config = dict(
    num_hidden_layers=8,
    hidden_size=384,
    num_attention_heads=3,
    num_key_value_heads=1,
    head_dim=128,
    intermediate_size=512,
    vocab_size=16384,
    hidden_act='swiglu',
    norm='rmsnorm',
    norm_place='pre',
    norm_eps=1e-05,
    positions='rope',
    rope_theta=10000.0,
    rope_fraction=1.0,
    qk_norm=True,
    attn_scale=0.0884,
    bias='none',
    tie_word_embeddings=False,
    parallel_block=False,
    extras=['capped logits'],
    init='normal',
    init_std_qkv=0.022,
    init_std_o=0.00549,
    init_std_up=0.022,
    init_std_down=0.00476,
    optimizer='soap_variant',
    learning_rate=0.00398,
    lr_mult_o=0.86,
    beta1=0.95,
    beta2=0.99,
    lr_head=0.00384,
    warmup_steps=36,
    schedule='wsd',
    decay_fraction=0.875,
    decay_shape='sqrt',
    final_lr_fraction=0.1,
    batch_tokens=[65536, 131072, 262144],
    max_seq_len=256,
    doc_mask=False,
    train_tokens=612900000,
    max_steps=4701,
    dataset='wikipedia_en',
)
Each number is 128 + 24 x the weight over its row's rms, rounded and kept within 0 to 255. Layers, rows and columns count from 0. Numbers have three digits each. The size before them is the row's rms in percent of the matrix's.

# layer 5 attention key, 128x384, rms 0.15, rows 39-44, columns 256-383
121:126110140142130122121129087125118163091131129154121192099163097133128090123108107132103107085118150153137094112137122189119136135113093128146071112149170155174130137114113126132140164136150128083133102134141105112124103168129108105141093116072151108131097121118093134123130127173105099089078133112090137158125124130118124099138144112112095154098106144122143147105130144109146131148133
118:166127147077131121128185016164089128126128141170123135155094126143082150110145151127099072074129103141129138130112105090132107092135125101133139104129113158127092128125125123108135172150117149116138088147110145123110132164155120167129088136153132165121121153123139126159136134115169098093093091151162164160159122127122102187138109137127123124090135092171113104122138169123146118164114
118:126134110082186151141115133225142146098113155136108140120108154133173158100166148125135157171146110139133146105164103142120101148135101125131116101102155078123143156116166089112133114118129125148177185117083145113141147132104186127111118112074135125119102111114122152114145117107085136137143130110132116139117140096135139063118139104127128104097126121128099139115136134155143126116150
126:155121118158178148169157202158172130104142132139153144114109130135122165135175070141110150142151108127126130148122106143124120102138115128129121129101126147120081122137140132142137173118089122108132132147123122124131149106151157118098138142104141109166145099137085114098127126128183122169112108145068155144093138159123103105124119139122157140131127159088172152138131153107128102074103
124:156147115096064129102138113086112156129126130144129089127107119159114131095129139129108158153107183130136142139208123132119154144077102125085153120112150142130115102082128124099148118133154105147112131122125173124150084129164143140141096132141120106138122147120174126091123126129136140154115143137112105107098138149133108129116131107106101139148180104104130150193124112138150137066150
117:147143075139119135119142174153126121181106102115119135144056134138187165099183130158115083078105149116156131113098092075172123136140124144075113145153147126155156120125128114124122106124125114116097079128157133132127112121150151120098163160106099130125113108148208113152105151131023148076089095138120072080148147094134111134144101117152131137139120175141144157091116131126148135127112
# layer 5 attention query, 384x384, rms 0.156, rows 40-45,168-172,296-300, columns 256-383
083:169135147165125136102138119112173109095141137138159162116161142152109130140156107082097112089160113131111108157153102139154114128140140150172104092133103126114112139144135129116127115078093166116125121112103122158143119146160190158139146142139132112152147130158114088158136156149120097086135129089126146127127135122094138139112127135134164124113119103119151134130102174144183104154105
088:185195118141098135143188135113113165152112106129108119136122141153165145104135169146116122168110176107088119151155110158177109125127130185121134131066140196114168133123130110118145117125124108165104129134079131122112156152091181154106096153112109103139127137120096085113128111127103144105101161151129126141127128123115138148122157131165156166121115096169072145155118094103111122157136
077:141121115125181110137138173103185123111114133124133142133110114116140143080122139097139127123163121139149127162095095079131114100160111185094151093123164114161138070131106109136109126132162115155089143115135102131111113148119108129104145158131114147107142144103097128129058149198197110136158165128100109099115139128154143138145171138117161121137133115166140117118121139143125121114117
078:091123165125105102104134136121148119145118109197112121128092111167126148120109125195099152170161176128144130119150144132144117091145147101121123116117165130132108151129175131142116091106133119157110152116151140134149124071172095152146121126122139135128139138104133135180150121137108119172116146133136143113106117118117158134135127122134109136129124106131153082127117131153154115114150
086:057158089203128117141134102126105110179066150109154085141114102105152156130108149166125127155114126100143178111121122138134089113129157148136145096131103107170180119096128113136109126121121182085103086111131100134126162135134145157140086125114137150149147133123161118138078141136120109132126110119107100123136126128075143119103146096132141162097144155120110125124105136108176146125144
078:148126167089139160092122186197135100127138152140137135117117129123148078129149103137145101128098131114115112144104075139151131111154121136112121136096122143138103134120168130123131138115126122115121094141112104106121157185150107108117077152164149137141148143116098156134136115131129179136097162133126103086147130115180140086114163151101144138126148148121081146127164124159135161130112
090:153163174174129141096148110136145103081131163149128141126120134171105163139152114105124116101154104047150139177128089111164125129107127107179098089150111121105112100132145149100154121074094148065108110120106119135104102149103123143127087128134148110127177107122113070125123173107163102101119127115173122147145154124101105150122165129105151141131115103122136177149125123133144128135123
104:139194104143128118124141109138113109138083105143116143149120134145135152097098162158120106178112162127065119125117080151169121161106135150126115150062133139118159156115139131144147125117120133143155137116059141139095149145106153131116122121122122089145149155128128078148140110108078184124123122140128139146143073077103114133125135135151163164138140105144128153125109118130115113160170
097:128120132120162133108106149134173110129144163169115200113129113112154160094138138083134125126134099146140084131103092103116116059133124163081146119115172109158131120102124106153104120116130108154100132151112097150115136134109109128122165141123103169100156123120087087110099159169173088149149139146095121110084134120155152115150141134119174162135164125149146122104155140168104109123106
102:086141151122126096087172126149150123092134111158116144125084113154083165126108107180122141150144181106113137101168165126121137112104112113123142119130143151108112116119159127126135101126118113144108159078141157128174093074154113165133129095108145151153100110132165151148175126097145106137138121145119142114134137134156155150128144130139094119132153108122165109136116133155143134097143
105:079145086176141115162113142144103148166046137104140115110139112113162114160104140142147102151143102095125165145133159152151114131132130149130129123099143111159151098132118128139112143103108180076076076119120130139181151106134097163112125142112164165140149140092156125113103141131101083136124110116109116138117137078086124142085127105127156146119144170132123127093124167103194165125121
078:119148118138136122116144121145142128081102136167127115109109140111138118099103133117138128136081096103092176159128079135144149141140107112176099101104148156129110093159104167120146117135096145128132098128086161158154155155129161155133123162122157158107148132145168129148129123149133105110105123128169135094148165127116131147100156095071164131094060114118133159132089189142151093125123
082:114149152128149108145135114117125107139082123125153133151133154158154144120119113134126147126147136108122147110145115147152103151117083136096129100157118148131112090142142132126146133119153119075108194063112117124144154146108146142148122113140069127151120130130113090099147113097139171140129170122144123120131125081108091139123182119139153131094122089139123116108116140109115090150162
082:115124109141146161133128131114156140163150089146132140124115108107152161110133113108119113106183082114111101136131151139140118134132115183056137100107168164129112080154110172130084119126147133184089155143146142133117137155100123150154221129084057132130129106143126097104128107135111088103147078142136144137121125136153131132140129143156176141120159162156109056146131141184151128134123
084:118121124151111098125157145114124143114113143161114148114079121142119155134087095123149131127131150110117123133152167117083109116098070129146131082173119127129112121127150185164140104103119122169120110134120140103131128096156165112098144120101138163111127125157161145128143115153187131110134111139131165110125123113130170091140147135136124113124154116138152070141144146072141111098178
081:099120118174128125088159156139115087137086149137085105110128124101127155159110107138162102156130124119129148097125140120153174140121113159127110148113085114162132108130121132115088101115125155141129136089166115160118118149170139158130176134109144126117172133121122145103116118148106117119141109126128093099148116132122154147110151144155125135097148179144108115127145150109142103130137